config = dict(
    rope_base=10000.0,
    extras=['capped logits'],
    optimizer='muon_variant',
    decay_fraction=1.0,
    doc_mask=True,
    train_tokens=1606000000,
)
Each number is 128 + 24 x the weight over its row's rms, rounded and kept within 0 to 255. Layers, rows and columns count from 0. Numbers have three digits each. The size before them is the row's rms in percent of the matrix's.

# layer 6 attention query, 512x640, rms 0.0323, rows 503-511, columns 512-543
106:130125145121143103127135136111124152144159113126116109114090119092127157111161128156129161138137
106:105120143074167121138120126125107106160097139117184129098119132139119120149095162159108126182135
106:131110115080117130115086148125103093171092119110139162122087167204156133130108162115129157166132
103:130116085161120153177160111121118082115146171114064157105130156107140128096131098132134137141142
107:129131123082132142146098158130129149125107096134138072127125126081168121130115126100193113106111
108:172112126113146093097159133144160116135144140184109129108160127094138111148137120122170144150139
107:134152085102108140166161115099108065157090134145096126112125114141153121106114150129146092125128
105:108146151125121136141132100128131113198150112108128120137102159126161126124114094075117108088108
106:141149108153116126132122099120176202123097162148144129108141117155143158098132146110143101109085
# layer 6 attention key, 512x640, rms 0.0332, rows 503-511, columns 512-543
104:140137130147114128163111147169079127108097146150093080102107118160144170104118116123115159150134
105:125148154123119131078148110115149144165133068115152125162125115093128151127114099124147111108149
106:126096118141125106114118179123100152165139113137129133120169130131149220150093113092131119162148
109:135105134128105104125139130147091097109117144149127153088113136076148139123152124081156150085173
105:116074129142113085160122137145157110156144084178129127132103135091070138142118109116111161143095
106:116128080173140162127152134108118138152158159114117114149089178122100158148113126144095122137155
111:102089131155111155116140185134170141159144116130136095070104113103140136120129130153074144153119
108:135158119127091114100207139102113075161122153145151126149162106096091136107123142115128168164096
110:104125094148182162093139134150118142150129173145159154146100149105132117140147088159181115156115
# layer 6 attention value, 512x640, rms 0.0335, rows 448-511, columns 512-543
088:098121124169105139167089106101121154095151078142136117186136158160159112133082164110100125115128
089:149103088156113124148119129131123123109151120135121153139147127147172156129126138141128101108147
091:147132168137167136116124072138127131117120135121116133114107140094090090117134157145111170096142
087:098120067133113116122099132129126177111120143162157135118109084118086140114111159119116141160112
089:130167118121129103162086106113136146139125141093170092134111146104129112106157116100136165105154
091:159126130142142171088169159135162152154115107121165150124142142117128138100126147149113151126105
087:158142115153152083123138173183129147130119091130072126120112107185120129126157158124146161142136
086:101155133140173146127151099095101116145107113154134112136124100129144135136112108105112128158151
095:140175135135135150139130161157150157096135143169159113165112090120129107119147105133126120181154
098:066192161120201126153144158111109107179079103176138101174114118128108126117117111141137169126123
090:130115137133153130100149149087107077175123149139101116153120116147136104136108142113146124127108
087:117123152138116083120115165135172114144095151127110132098159098090143159162126118161134106095120
087:117128153119159111131160113153124112145085134146119103108127136172118143132109146144081129115128
088:179125091149187159120124131133126108170138127083112127157089141127104155135132158153169130085137
087:114138118156099156116141112158125119140167155155160144069104168099161116122115101140123112100132
094:131082144109107128141122139118146121174142116102110125134116120118131146091202116087158081110119
095:146106141075134150108178110173134110159132137111132154159134131158100153129139110060139125109126
092:160150142100070091149093106145119102109136157136122162160118132121084084114159137141136129138121
091:117157118121157149141033157148127128125151136182124182122127103103102097076121129100140151094136
091:108122080166140104145125141102096124138085152102095116143147195151122138145140125112116112129143
089:089143141111131151073113134144149116121156117135097147149151152088189127117157171085151140128119
092:138152117106153107131106115097074149169099129135124094156111163118128141110107166097137120130173
091:128126143139092121108120138101155136129107070139131114158084137127115178082133138098166111103146
091:142141124122107116118155116168080156124134138122118135086101141137103117122128117137157126134105
088:130169123192147116149147132110126073126066104117170107143151123145117127105139133121134136107162
087:133073150127135101156116133187091143099101125103152144116094128142105138108162162126149098128127
086:142120125135128080086104088132128112117118164175129141128133148107149142099150156149119124156173
089:144127095146150136127133113087121127099058150133121133174117113092139116139113109171125118085120
095:127090061145146160123160120147128104155117131064147132095104095121156143123135123149114088126156
092:104078154157100119133179156152141123138130124155169135126090121191137153117117116110127160139115
095:121189106146107139133128133111097142137113180122145092153116115121135130138159156110146122108136
092:108130178123193130137118116177093115116086096111156120112122114141135123145135086122145123133170
091:128139143141139098119101093130125106136070134142198080074118153117134114166121124105126088185160
086:122138127142084143137148099098126138137131094128174090145180138126125114175138147069117146126143
092:154135117105072098120136123113161107162097126110122197152139134116139150096131130091126154113152
094:145102102137138105125144122090158099114130122107139115150124093146102137081144104169129119128145
090:107101138117144144140123127151175101123152141138127104174136130120138135151132131115136122131143
088:135101077125188091119160151161085099126111121122100127084148111111084111114143124173137130133089
091:127100135168120125107131148099109152129115144084156177086128103117153137133157152134074121140154
092:130110092166111106087121119085118107160099111118131147151125113122128088119099122184136102135126
092:092128122125099103156152115077114139116155111103100140104126094109081108104129125166140142106113
096:160115091160113114065106149144136130143133161086134130140164165152101131149135145171089137190121
092:146168137144138180145139121127139163138140154108092071119138145123158127113136142106135122139139
092:138094133161138160135126144118088148143097152135147117122088081114114150100165128131165122149160
089:127151162152116146153181118113142115124088127126126191109120118139121142129157157132129112088123
093:097129143132136102116166109131157122163162115119117143159102116127172131106118138077138116107104
090:133099123125105155102124131132158147098128108130134092113149113116112140131110131113125114115125
092:149119122155127142116111158157103122126096129102098138095075155147123139112146141142102138103110
091:121120136072136109092101143104113104127138176144112127109157159124116114096115119124156139123165
089:127152142102122113153099129124115146113115128138105108171100109138129125139145146154158084156144
086:128180096121137144106139150117151117131085115129084107107126079132178162117110143134138099093114
087:121080143127157168121135146122116173161097158126097174128137112140111113101117120147120133190102
086:150149112123133111133103150138180122091157082147112125152153108098127079147117108180153193130122
086:126178143120101126151092148095154147170138094112124119118145102134151132159097154119128073157143
087:126071140160110161141130158139183140118150119145136155124106100113121125137134154092128114140142
089:198184102135122130123112086097155106140107157134098139153140118128143113135164115137150109176139
094:111118137169161121139129095165094182113141137147183118081132135143167124142122093173134116158179
096:189116142131127112155110169131108111132092111109127146118115118133099140106147120128145122117144
088:129145132098142165120167179090160105167131110121103088133142163133102135132117107088142084176155
090:093131126154116120108149131114114127119132153140146140172111113131168115127127126082118083102119
091:121151131100121150098097162143136125127112148143124130155084121127110141114110138125139160150111
090:113143099103125118126138070144122108183207090137080142076147140106103161086140099150115186140128
088:147145153133121128133116135137083113105133104084094134148174109111135156118118117129108111119132
088:129082119121125150132160124124129079107146127119190100142121144159141129124145124136125118092145
# layer 6 attention output (transposed), 512x640, rms 0.219, rows 448-511, columns 512-543
096:131141117169094079133137163119120125113133107146119142149126115117151109116129176148143137119143
097:181102124126113121183124088110115133149129104163139144121149101118137163166080109101120099155083
091:096124135085136140097129114110148129129137096103117114137132126097149107157138143188095129146112
094:105197155103145103178130104140140085138125165142157148140153127084101110134076116146153105181152
086:123144109127133174150131158158139127118160151107127130117163119105172062125142124177145123095146
086:168143135140111149110111146150143164148110130090106161116135096146159150101087146061113131112113
087:114093126136129093133093107161166193142130110139145102099107144195106104116138139121096108111109
089:140111095137136125145154164095099151138103140132132113125153107113122094155103057131166115136117
095:149149124130082141133105125134123138131118132164133146152119095152148116133117120137142130157113
092:110177106154156112125126135131138119133123094137130122156088173101109083125125114074133144117143
095:113111155075104157159158132113081071149100099119100175195110163125110094122125119107127168177107
097:138106093105105152133126144164139133168109163090129157114131171119124107151083150085130083159118
088:100099116104134108109118167139115105134113168114126094121154127157126112179119083173117070139132
094:104125120077143097140125119189120124173144096116108160145114122135105137124109110110144121131155
095:127187126156111121133114133130183175146144189120136146088114132161101123134130134188120144115076
096:110133132132114151129113168178158150156087116125120114148136109098122155104143123179138134128122
094:075134092113121159103135121107140145104140135111136113134100127140129135115119117069120141107112
093:123119123165098109118133179151136111099134139153107145148135157133118138167134110175128119129111
097:114144145103136111131106139116155170144089112180136118130141156101140148132082158150124082112108
098:104094126117125117152149140127105094140123113126123115153132137095129124183099108165147106119133
095:119148124092111086093100127150106111167096156158138128180149168146138187133118117182150148143160
099:121158107134163146171167144117118149175149122150124117092121126148123145118126153181133130119145
093:125149124134147115143114097111136145110102102110120136177089145111112146084134119184168089135167
095:112085120112125129142136139094129123074138114126132138130104091145114141143184085099101147109118
096:150132126085157126142124120137113095132130116146103107100138123152117086136151136114133161127143
091:123104118132096117089143141175098129158128108135115126119096123131138151065152132132129132135149
099:143080152098145129145085099099117124127109131152126131134137119116132134112121151181125122121122
093:143111135157160124144116086143109124082092129138128137167140104118156100157108094108170132121161
086:151085130130141173122150103166143121099129135138138136080106119097144110122167078145114117128127
086:152121151143125146128168113160122137173159118162144113116107129079152139108113144105148092135125
095:143142137121130161133130153167125123124134162127146144143160127116130076127146112097091102118167
088:133134105131179145153135170140117092118103105098120083122120102175130087090079117159124136100118
095:143102106142117128120097156156123110126098144094156129087155134135154154095108112116122091139104
091:141150151142121098142140125141152163119105115169160116125166161113163170180136174104104119113140
094:121119152101109106109132168117138121154093110095132141128098165126131128155108123128101123129120
088:118113131155120119124144106134149119137120107106163109117132138169121118148120143172154093082136
096:110105141129159152147101113130141130135134144155148139154151091161134115093161140149154131106154
094:137127098163123096117155131163123098085144126132111125143147130101128116109121144131148126126145
091:114098133107131106128124156157103128137152165134121171148132124100136111142097151201102127128151
097:119085127121135148092129131106102158154127117125130136141139134152133183135108149153145115135102
093:126140153092121170127172100143121164124107114150134084139131120095100159157080108130135104141154
090:123097108126100123117132210143137137123152115115131150152111128146131114100137111031156150112107
091:138098158102108128108131137134129134119087129112121136089102133151155123147105137106158171113150
094:099136137109121136155117154142138186130109157142128138153079125136166135107149092161183104110128
093:161134138141117162153149098129130119137140117083138132129118117124151132157139132114119149116098
093:107118145116155169103162182140139167162121159123122155139133159127118136123079130145156145128089
096:128098135107140128124102147124089111092149128100151081125108087150105150140180118136134119122131
094:130133150111133118142121140148103133127124135132109129141121165135130140129143120120114129144131
095:125111101126127128084108141106131146130110137090130128109122162124146169118159125048153141135157
098:104144121122160110122110128119106126105120132139121168170127132125138111138137151080116070123133
094:157138109126144176166098110137150165147116103162125170143100142129135127203103102088143122124112
095:121156115110170140146143137115139161112116117090159106101103120094152144141124141149155146152098
097:120140152123129148137120118122095158155113139140120172190134117120143109122145150099151144119093
090:154135138130096108164079089115083130150146129118155145108132137117132101140149144118124165159111
094:161128131158082150167135134170148171126168114160138119130112116098100109111105092198129134151136
096:146155110154126106151132147106098133172120162118114170147103152163141102133116137057152128160138
097:076153143149197136157128122137119125153096172135168149130113144116112151176132125115115152134130
095:143133144111107149117118110103135149156123104111146139117132125176126161130146124228130114108131
094:109160141127073178099146096099133127143118150122113113122110142152107073176089121117105140149171
095:119120102162141129100161116138109152094110136139123118147161136091134183133127160070148122138117
102:118135153115121127168096175158135146185141119113127121109167124154117166133077112061086131160110
094:126134140120121110115133105165128144131159128090126152088113150133088180144114109085103139138125
094:136111116129119115137139133126123145153142143135115110137142164159139126058121104154089117144175
092:151133119110078127119133115127113096117147108135141121162118093139169115124162108150152129124126
# layer 6 MLP up, 2560x640, rms 0.0778, rows 0-132, columns 512-543
098:148163160133191125129106096079131137130127113111114154093129125122172138106140138131137147117172
103:156112145156129134143111118131123099086166117104094131145151171151124158100145119180093174155114
105:129104113092111104116119154148136136134112123127130130094117128140064112145117121136105136114099
095:141114123110109171160120146137112166175145115124156089147124129119136109150124117131117131166147
106:136078121078122130112100124140129140116158088148100100124127127111125109091100086105139130152097
091:102120101155143131141119128108146111076150136085113142127149134151153078109113109122115155128165
093:114084117123172127159176134139122158094133077068152143118137146122149121142195121117139122116165
096:156153148145100150160105131115138147125174120127154146167161168108148085109120162169135128114135
101:140152143149095125128137109076120123095168118133109156139161108160131138094133172109186147148155
100:094126136138105137071101107139119105141188090178126148158132145117152140098182128103135104155129
101:113119145148075105143110143123113112174160145136157121152136132129117149095123147097124084120155
102:129125113100164109119170128103108135130101114110093129111195099156110120147131166116079153105129
101:120147152138127110175178116118126122145116130172137121140110146147131097131116081114178122103157
101:114104099087086104101126132118116137109066156132105152108107114142149143135142126154151121174116
099:138167110101180110106092113158081073126134131138123124134114129118095139108133107173126156147108
099:099122137120111085116049121132136123119130122119080167124126096141148147120106140102131146071136
101:151131113133147132120117146145117164157113142132159145157086177116136089111136087112121147164142
103:147151169090124155141138098114129137129129110098116127161142123096116089098102115138099104161110
103:123143114126112131151098105163105133145132123128135159126153110109117142115124132181111138124117
101:128136114109127128153138148134131147175093151168103135077069136102094122123137137112090101125143
104:096089130111129143134156129075099116102140120152106198133137128110108126168101081097108110139134
098:098096113131130120125102125127155120143116138112066106119095096113167133125124098142183118130148
098:127170081135079158160149120126080125116100146123163102089095106105133148163128116163154153156171
104:127163128125154125132127163108144103110152111149122130176131163158143101114129127091122118116111
100:138156121140105073147137110134072132166155134099135112110089169150162137146149116159099102154159
097:150131127144086115081139143137086106152120087181155189115172075083072113117136120127116151151155
106:129143154143125164116110140130092151115131125180157128117186119181125129122089132103172157094086
096:145164119115076142108086136154166135130100159107141107098107142116097106149141156125125102169160
103:147161143112135129117151119171114129133150154136111124169173098104106126110099108136115112081115
104:142149101114162103147140117139145105133086066125092161143117167121126100117118117108079116166152
100:096120109112176113116138126159169151094169135095103158111121129135129153148129110147139133160105
102:094145108105151133168147079091111128091158113135154116120098112110112129133120097090081090171172
102:090099148132125130152109120119115122127169139130129086098104128106123124136100157144168176124137
099:107092086083135112141135143158113147176172119128122094171121127073112139098144141111125122143140
092:134132127143137117074173155117145108116122145114114141160105114119127112156123145124095120127135
098:099130132117099145076170136136129130109109149158087161098144121147135159154127154150115137085137
093:142154070154116125117128153139123157155155183096087143138153138145129139112117128107086137106136
104:155115161120151135120117086165080142115094149120105180085120108094142138086103105179139155108100
102:127129113128142093146108129131109104117114140143107161118112112105125139086135112149126109089155
098:107131105158090134128134170150137160100132138096129154116108106131128139124133085139110162131084
108:126128165122101089092160066108135136091130136124139123145130138129150113134123141115128110096105
108:133134175150125115138125135154098090147137085121157121128090147152176050146119115175098137117162
098:121129157105159155154155111131130112124129146144126156086119132108108119133110120111142108109161
094:107114160127108128144125134059125111147084119077132155123136137083162129112113097088148089163100
103:144155133136073119128148098127118136131100107133128125117139176145107146146131131117112119123097
103:125142137138104153114121126132138177122151159151088114117120121119115072106131150122155104134150
101:142103093139114140157130138118169097087150102132184109120151149122165113105110143148121103150138
096:100113131128104156153125106129092117118105181111115102161101121155142112110147123125140108110131
104:119193107100115128135171160126149132169146099125118149118107096158170141099169133134120115136099
093:097099096115115131119104130143135112086122086172129146108119166157140081101148123135128169165120
102:102143118160138126141111101143128108142129120107173112097124166128157135086091157162130108123123
102:146111133131113175097170116150151146115128136169090096162167149125108155116171142142130141127115
097:134096111149120126093126155114136150169115162102098135121116112102133110142119124155136131144140
090:219188114127099136131210135175134153150191130113108112100138100099136132154189112102129109123144
107:141105136112132128134128112136139128128082085148140088116070119150153129112148122165144116131136
099:129125108134117130147114106119148129156122115152119165155150120147136159132134139114114148115153
096:148109138093125149116124124096122132123124161133135116148171108109146140119115161092146118135095
095:113195121135139108123172154158165071071119123146118144106120130134147096157157150119066105144178
102:137119114146104098107135128119120139153113129122164096137146142125109120087151105149140138155118
094:140162213161115084169125136149126133149152103130187106099083148103100122152111120097138124157134
101:124158134163101130141101156148100133138097149105132155147131106106091151119102131153133117119150
099:136134132091106117158108130131144125149161151139108130154151136129142159128125130108138109108164
095:106125145115089094115117100098129132153141132118188133153093152177153104100125141125110127146127
097:187160128119145114131113122172151132151097122141127124127120205142151137119080130145106096141147
095:114114107127129111121198121118137082097147140121098122148165132124127085129167111115124145133122
104:133136154146111157157141148123113145115161116129122107146154159147127137102172145133163180111112
099:133132070121149133158117118178124121113104127120137126115141074141115097148127117154056099105100
104:155133146118115104097128104157160085171167124158152103141146162141114150117095123150128130170153
096:100105151106158149134147094144132123169124134135163132131140120083132105111095109136146148128112
102:121105109096125158104181126099158131129141095161121106147131089139128126118126163108127113128133
101:128137103142118130080112089086117136137101124133098133164164115113123125121132192083152137115128
097:163126135109155133122115143124163093101145160134135074132199102135125134129123124131139151177131
109:163094072102147131147146146157166120117148107127108133119128140067143109124125164151104105178097
100:124128128119147117138144091128121133141152205172142130123087123122116143175141143169126144123104
104:102105143105166144142131117131143148112117132171123148141072138102117157111122152124123170119064
097:101176139131104149149132089169135125120138099104130139100122115133119094101122142177121138117115
099:152119100083087155091149140125161127137126123132128090092142146092151174128152196140132106163136
098:141125156167161141101134114126137121107068134096116145150125154093152143133131144143111124135145
102:099114116074166139130119129168138152103162142154135091122133144137126114108157157111138095092147
091:111117142155131168136098093106119167134137118160145135138110166183121109198128084104140149106121
094:113131164093125133124138150125119119144116173141139178132116144099138092096133087125109127127119
095:135082120151117139132103155186135118098154110090138152123140140131129123120169122110097174115124
095:127148148164100110144144085129119128074119170115135165126155114107153158122107093104141145130135
096:156119136155177169148145149086148155141130125111156111135097186108121142092139150134124155089176
102:143129130134150130157190161110147145140132086136105123152124104125117174143110114135096141117155
099:107141115122111066123141135129158116163139093113122114100146093100150154129084104128127102126142
101:097113078141151115153148125105136082118170159114167094111136114165143170085129144130120127072128
102:159124147105127146088082158129150119115116130167133144149137135117088142138132100110118129124183
104:115134135146099114156150099116163118077124129121131093144133137135162104131155173074113106177176
097:146165119132159094145118097106123120140096137135143107137148106165131167058116128126131106135142
098:159145124134107117152102153176132156126080162131174122106171100075117177150092161127145148154159
099:145134139144093142146125162098146152159094160107167083158163144144116107135125153119090120095103
093:138129117135190094165097139124133140147158141150116159161140113156077101119117115161152100118137
095:121135112143085129110122098167119119137114147126105149130122153184163117114126134140117133117127
099:134121089159075100129133125110112107151142113170126148154131184114162130130132111179128124137107
102:137149135143136110134119144125114161127128140147092137127094144145116122167130119156172175118156
092:091163120135137129144127113133125104165144130124112139117124149153161095121126116101126142140131
104:149187127115151125057159106125141121163121123166130120125128141128158105159111130106127154108123
101:113114128117124094145131169180107127143119143127158132149129159112166087103130108109113107123121
093:104103153120121140123108120097096129104153175128189144091109129146153118163110151115106106145103
099:127073121127116126099168099150130138118134171128098106098131184144151134090119123140093162119157
101:149113154146085129109141162102119119142132154171141113150176100123092158148162126117124115134150
099:155109134123065141175148125127159149159093114174136110145147141148103107139135099151126114114143
101:150135126153129125146131115123113136096139133125108147133120090132123120110113108118143124159135
100:142099150111106130123079107100122144117113154109119104113144082146152105153147133138114124134150
106:158154107136102118112172144162087156136098109114140177141102125145159117127141072155134124089109
098:114126130072102165130142105180134129122132116151084130108153133162035140132151084101141150120112
102:117150115120126076163103123146142113085122143138163101149136143144103107136114123116123093082154
101:144144118108152102101131164109131141131130115127131128123126164117116131147112127162100102088116
102:111121074149097136122204148128141106129083136148139143094083116147125138093065129128096190168151
091:123145111151069204086101128167151131154103118150060106120084158060107154089118143143128155172124
100:153148115108106136109143122126149103162091108138146164132133144130121150153156141092172125139130
097:071150143144140121141163140120127106103116121112122147169174110144130157175125140101152122085136
102:121103166152087118112121162129154114112164124120104131150158086128087172134142118127113158122136
106:145095139142148108151165129117142094083114119148147110131088123149093106130135126157083079151136
105:079163146104096124094140148167160121134126127131066150107132135105149089101159181159107121138129
096:094131142162163085126128117124156146153102128124180130154127138158149119129125105109118126128155
100:149159104119091144126132102134119114113107129114115142121134140090114143137165117124132100135092
097:116154180064149142124171167099131103115097125143099193119165102161135112140112120126117118111117
098:104156116087112185148142174084090131063130111161156152134127134149127136144116133116107105123164
101:151158131145122107120107133146114110154112130104125102143120130123159113147120114124130082136109
111:102101117112101134125169102126128104125163138167156118093132117133113109099130142128132114115104
089:148108152141125139126139115149173161121112118107094124140149130156158117093124141160114145080136
105:164144141145129120147125141134112092148150164140128117125117146111150078138116111098140117138128
103:123095105106133138188165121108050116143117150114092126147137137163107128111095162173151135084156
096:109098125125166124096124149157112144139132140135155128092118103126160138125191105098108133154149
100:072124122150094139093111121156100105119166151116114145112125108121127137105117108117116158139140
102:125108134192117112104137091163091107092118128140135085112167104072138133118145134132111183112125
098:130150137076164180119121126117133128164127093123173177122138139122121144110143132097096122128141
085:126128125091113155125118121125143118117167108129149139107099125157119146121155118093122094114154
105:166123073141150131128153102132109133157152159150105102185139131130130159096136163103078113107111
103:128103117100168134148162109162148126103137139100155151110104105117122157106131188076135094098146
102:123140124155132146136126115122141173122072161163110121128179143122124075126132113135080147136082
# layer 6 MLP down (transposed), 2560x640, rms 0.0612, rows 0-131, columns 512-543
097:124084082118139117115157147125108132143096137126141158140121131126142106137153133121134147161122
118:112104144195121112149165121127140144093136118150124119170124113082077144097128160120085111120150
122:118115094101125092076089106117168175116134112123148159128125085093127106143138133141161111152099
094:090133105116129108112085144123095152128131125188165143100128135085132106167152141156152098145103
098:143121133106153129127149192127119118135140120129120152089135100132126152118118140077143157136124
098:147126065155129150148132130112097136123160128128083115123098117098109089131136123121104137154114
093:149072167144146130117084144149164151153116141141130128108171104151137148104126117097140144184140
100:120124116200107111091125088090115177149100110115168117125176140109094126138141135098112137094138
097:138086075088184131072079142108136129127171121132143129130122137085163143125114121172124127103113
096:096122117118134167138065123184140129108104115098109131105099112123122124135099117166178123087125
098:104083117142156149140124120104145133123152103117139138102138150077131135114123136115170120116147
096:099081084165148102111148139146136126137071126134132180116084126138102155123177114072133156103144
100:138137132139118128121144127132132103145134215160132131110143162116147132141106133108165134120162
096:129094146101136118163137120138158108124141121103119124126122089150127132084105137124116071112102
105:109180124135100166092154087149146131145132161121131149141144120088141142098114140081168116139084
094:137105104140166164119141124080127119129131140129110104100147124144146114112091125128129149099151
094:134080092176131121166149148133123118125103123158136093139193119136124114162129144139149124136154
105:121124154173108074126080085135163165134135123094099138160106142095194106142099114139095128166103
106:157150153147178131187146121175085139129152137135199182125096119131138111146114142171116065122151
098:144130080143144117155104117117121124162105102124102163116145150159140083097110139158074148097129
108:078100120125149155121143134116123134117116116167129139117118136151116188130116112116131117153099
099:098149127148133112122145130172107114164168161092136115139081119124107102124126129140117098155097
105:135089151163088123125162090145104092101133109127150132123086146126144110123083124140135113156176
107:133139172103124123149184142142146092163124143142104120168091147175117127080138128096099133115130
093:144141133175144137187107130100130113125121148119143111095126140161137107201134132113068130162105
101:121091112133081143117125127147136095138113097173154109131131170140108119118112127148157141167142
100:092105157124142120124155154141107118142116127154166122119132136146120105134135080082141104149142
100:157116104126131087111127136126101169105103146116129134116150133115159120124162127132136114090153
096:113152093136154132131079164096156109144112108118151138141145087125120127108173132107159137130111
103:125169114128165126175108100141112117144099164137144107096144162117118109149105124107119121125144
096:130114129146103114128102089109142126128086102154130115137067103181143115129184114116157154124143
106:123129142152113134136149163112092108164148144104104156149097116153107145109135120149124137134128
098:108150135090097122136131148134109125141131130165141118151145113107166149117104141118089142113139
101:149123100108128116141152093090122138127119177102121096093086137083119102185082160147141126112149
101:163176100077131109171136154126160159129106132143116116124133114104115141149179090108147160185118
107:126116114154114138093120108116149156117114135129154163155101128094157123116106159150188132158124
107:109115126118113107107091111102116117143099139172147145133149106139160119083080145154137076123142
102:167144109116099140138145144133144149153120093095100116113138116116112118151112170131115115110147
100:155124111125133116134131150099151124115121141111133112135114074116148129124141131156148105112160
101:095111097148167134142106136063105115122153120109160125128155111124129096131118138176140118124100
093:135148157114108164136136113114154133165134133093121106161106170069131159122134111120125080149110
094:121139122139103082125132148117103173122165106114124158157126141149118117184126121096136127113118
102:108149139124136133063087139123184135133126108123156138155157144141174148167130151132126091108110
089:122077123144144103121102099084139108150146119176119090089097167153088154118096153115118117143152
097:138089085170120111147157130107148106123134170132143122161157122142143087152083105156134123102112
103:103128131113123078103133185125174151122175142144096112146130131136112109120155107078127137163140
102:150126101133113132171145116129098145069143116106112119105115115118098116114095119187142093117131
099:088150140070124120146113150109116125118084145137132088128149074126136129155168178120127149196121
094:094094139104088115117102106127105153131119115144089134117128144149124149149136105127173147124110
104:105097131144114142174144089141139143134147130155112112148153125133130167081125099123103147142106
111:107125153086104124126166169155106129130133152126140092114124138141130154118143128137138125120138
100:134130146111151131184080161103093127101091139157128154174084149145107134170108101141130134092123
096:125081109125123119137120111132120177108123105095110156133110160132115081103099086128171107107143
080:107114153143133129106164113132153149103158127157136126139111129178094151152133100147134150116141
102:144164108108145064104141083142074160125124119093110127058165140138133148076105140109142156132155
099:172169117112133100090096114105084120130156140133113134125115133150152135139154089149109135139080
096:144108155110144129140131114103105134141129137142136116157148120112188086156142112151158111166153
091:119167145144125135153129129146134156104094103098153140155091141108196103153094109105125169116079
099:105086122156136133153101114134137140125144089117146159147119084150115136118160087124102127150140
101:139083116139144138133115142133155151124147125117119081139167133153163135088156102104118157119119
103:112120143129158117139149120108164193092143127159129153148134129123159109103143102161109108163109
105:144144103113093119118097114129180140072093121110140145130155127158098143129093091134132089124100
095:144130134127155151117115118134116124147148105131101107121147098107107153125156141147148087145164
056:108100139146137106100117120102122155140128115101097120109104123137136133120128112125171133104085
107:164139121106128162144124126143137143108142181105133115132125143118116172081082138162106116148125
105:109108163070118123138150106132159117140143099138076133165152139128144137142140136129118143105144
102:113150108129131097120167190129119133143106161161133127133163125151126145128118147095136116119139
105:155122124154131047113097121142120119135142153131112118149137106121066120131124161170129118110097
092:112109142102117130122111140131117175105140132131119142140160118115182109123119103142118100065128
095:084112157136123140145121144120080129149090122135137090152124120112092076151131096114177134152126
102:159131115091127130150131127166159167108141147127138155141154154139160093138196142136155112151136
099:158211115134125131128123175116107106135189107121091140121118110146131098164104156114137143129127
102:056171142150155098156146129141132108084138133171135098111168195142107159135139100126139114184111
100:118127104166109151131138162142114109148082107082124141143135116157105142085106127201142154138150
103:102149106159137091146149117147118124121153128127154120148103142110094140130142102125131134150157
100:095136153159095099158131105105140099143131101100125126140126180146100166142150108149126169123094
099:118174075124143114130107157118143141140097082116145128083116149146116117131126146095154112137113
099:118155123189175082035159108152176164088131161111111102115162132150129124137141121121091110111124
091:134147090122108083139141131149158121161146091110081121149147093162140088123143092147099141071106
097:114107107143126128141186109125122095114122133147122090116105111120080075171120147163042092133100
099:118137121136130097134152103153125141124165118146119123069125123121123122120128134110184091115154
107:127133159156141128165116104112162114102132152113107141129148113119146107106144125115183139096087
094:125102162154151153153185138106147125151095134104171140136122106103127138157144116118140161106151
100:180126113113135116154185129131126099139118094138164122114175121158126122138104140102109130136095
105:156140137132137102102157134118108172061126151135121148127117131099103094104126137109093139106109
109:136102163160136147130114136167122140144180132103151118132107175164170130139164146135139114146120
102:121115130112163128122155109183099073124143168133102121142145095114102142120088109138178182114119
104:136141112111135112162101154123171146135114125134133126154130134166147101090127126129161140133135
104:109115153178099131080144149152111102113144165134131096146130152109136129123082127116157100097131
100:122126123142150116155115132130149123135104165127124139165162066144095101146130094137109117116139
101:125100110140132129077126151091122102160120125175167154130122117110114095123129132099152120116132
103:166142152147139149105135142133169156151127128125145140165160127148141128113115137099152107115113
096:139125101139092156154097124167116128108111086161099113159147133128169117111155120063142127134103
099:192108124207098125104085149095099148136172102114125122188164074147083135175126128103147136158171
102:158110194139157121112110105130118171092120095147119136111114146135133136124102137137084135114100
102:128113109105123166115131120085173145104159105148115117171163069161155149133123135135173095086178
102:171167161103124125094139136164123170086107094092114101102134141088165094125133178095145121120084
107:125110114113152114144179097121109136114108162171132127109143116142107117169157131162130075090124
106:104104098102091128142149143114156172141128138153149132174098116141119117107105138153128108123111
100:125205105139138145162106109144119139099097113114158114140124133140115164118157146118139070154155
114:128116134132101128116121059102130103117117116139121083077100138123138145179110108143127108148145
102:171125125188127107093137144133140160137145138161138142147161087122103120076121104120102130142139
112:122162150158110131128126114110121179145102110160106166140119142113136120148179123123112083171077
104:127164124132127156165110116080152107099153108145139154107108168142087150101132108115136149117103
103:139101138137119122104151095103146114168160131116104123114113167094125147133121167143165140139078
097:112145115113128156145130119165130165143136114157136096119086163121129121148139152135136129128127
098:107153101150143141179111152119077164110171117117120098099107132106133105139096120104121089156147
100:130148082187153134104090144126115152137122158106125129139145104129135100138095132091129184147119
097:095095156130164132138134165071126151138140137126116132113126107124155112177136160131106127120100
100:114124137096097209119144155173117157118175094159143170071117075124151132139142104121142106132093
097:124119125146123138088087143134142113133134154145125132158141132153101161130114110137108150108156
094:106110111133162129141124167154131143117108115160061128100122146120140142112121122185118114137152
100:093122131109104127176129127156144164139146122136109165128163115120130128173142136097121115135151
098:104150109098177070125112094136089140118123118188124106143154141115143152142151124098130163103158
096:136129166101136115111110105089136140093109092129117133103165144166178138136134118129096137112092
104:139098127113119155103123127130140139123157116134141092146088151143105136107154121147131100139099
097:131123123113109130143122123132098157100138119157093102154098094098131143128149162108127147119139
098:097155144105125193088149105119119129137096096143111116108147134154119094120148123118103163125101
099:095134091124144091121107085111147109141176099135140151109104120116118156143108134156134159124121
102:161112124113125095136120101134138128137088146100115128101104108162134097136154083126113128102108
102:140089117121105133129162195148093123094047144123121115147142116099125102100168113150115148123134
102:129130158147141115123133135151126117151177140162111106134129105106156131131160142169108147122139
097:167102089120136132090172141135144114130164095069140147153148112187150149080097097129123133100123
105:115110136128128115130118154112130125141121141103124144120094113141169117097121127106127106138135
100:119091126180167136113097140100105090070151116127164124146155139149122168135162142139143084094108
094:167132150094136130115220092148141122130134131168143158116158144126117133133137082151151107148160
106:128143141127142122152123117146148119124131099095131140089086111137108129117129147142137119151136
101:142112098159173123113130126086157131146119126111149145156128126144101123114126143173116103126124
101:094096145155129151150163126147113119093078094134185161075135134069125125118117066123106134132133
083:096153095146102116112112149152108143145120126124141147135134102109124161084126136133094135142114
104:124161105151141162096140155173129057113127126146166087127128138130150156130143149128058126107093
101:144090147144130124117132113131092155106105096106113115183121094121093105102146163119131082145161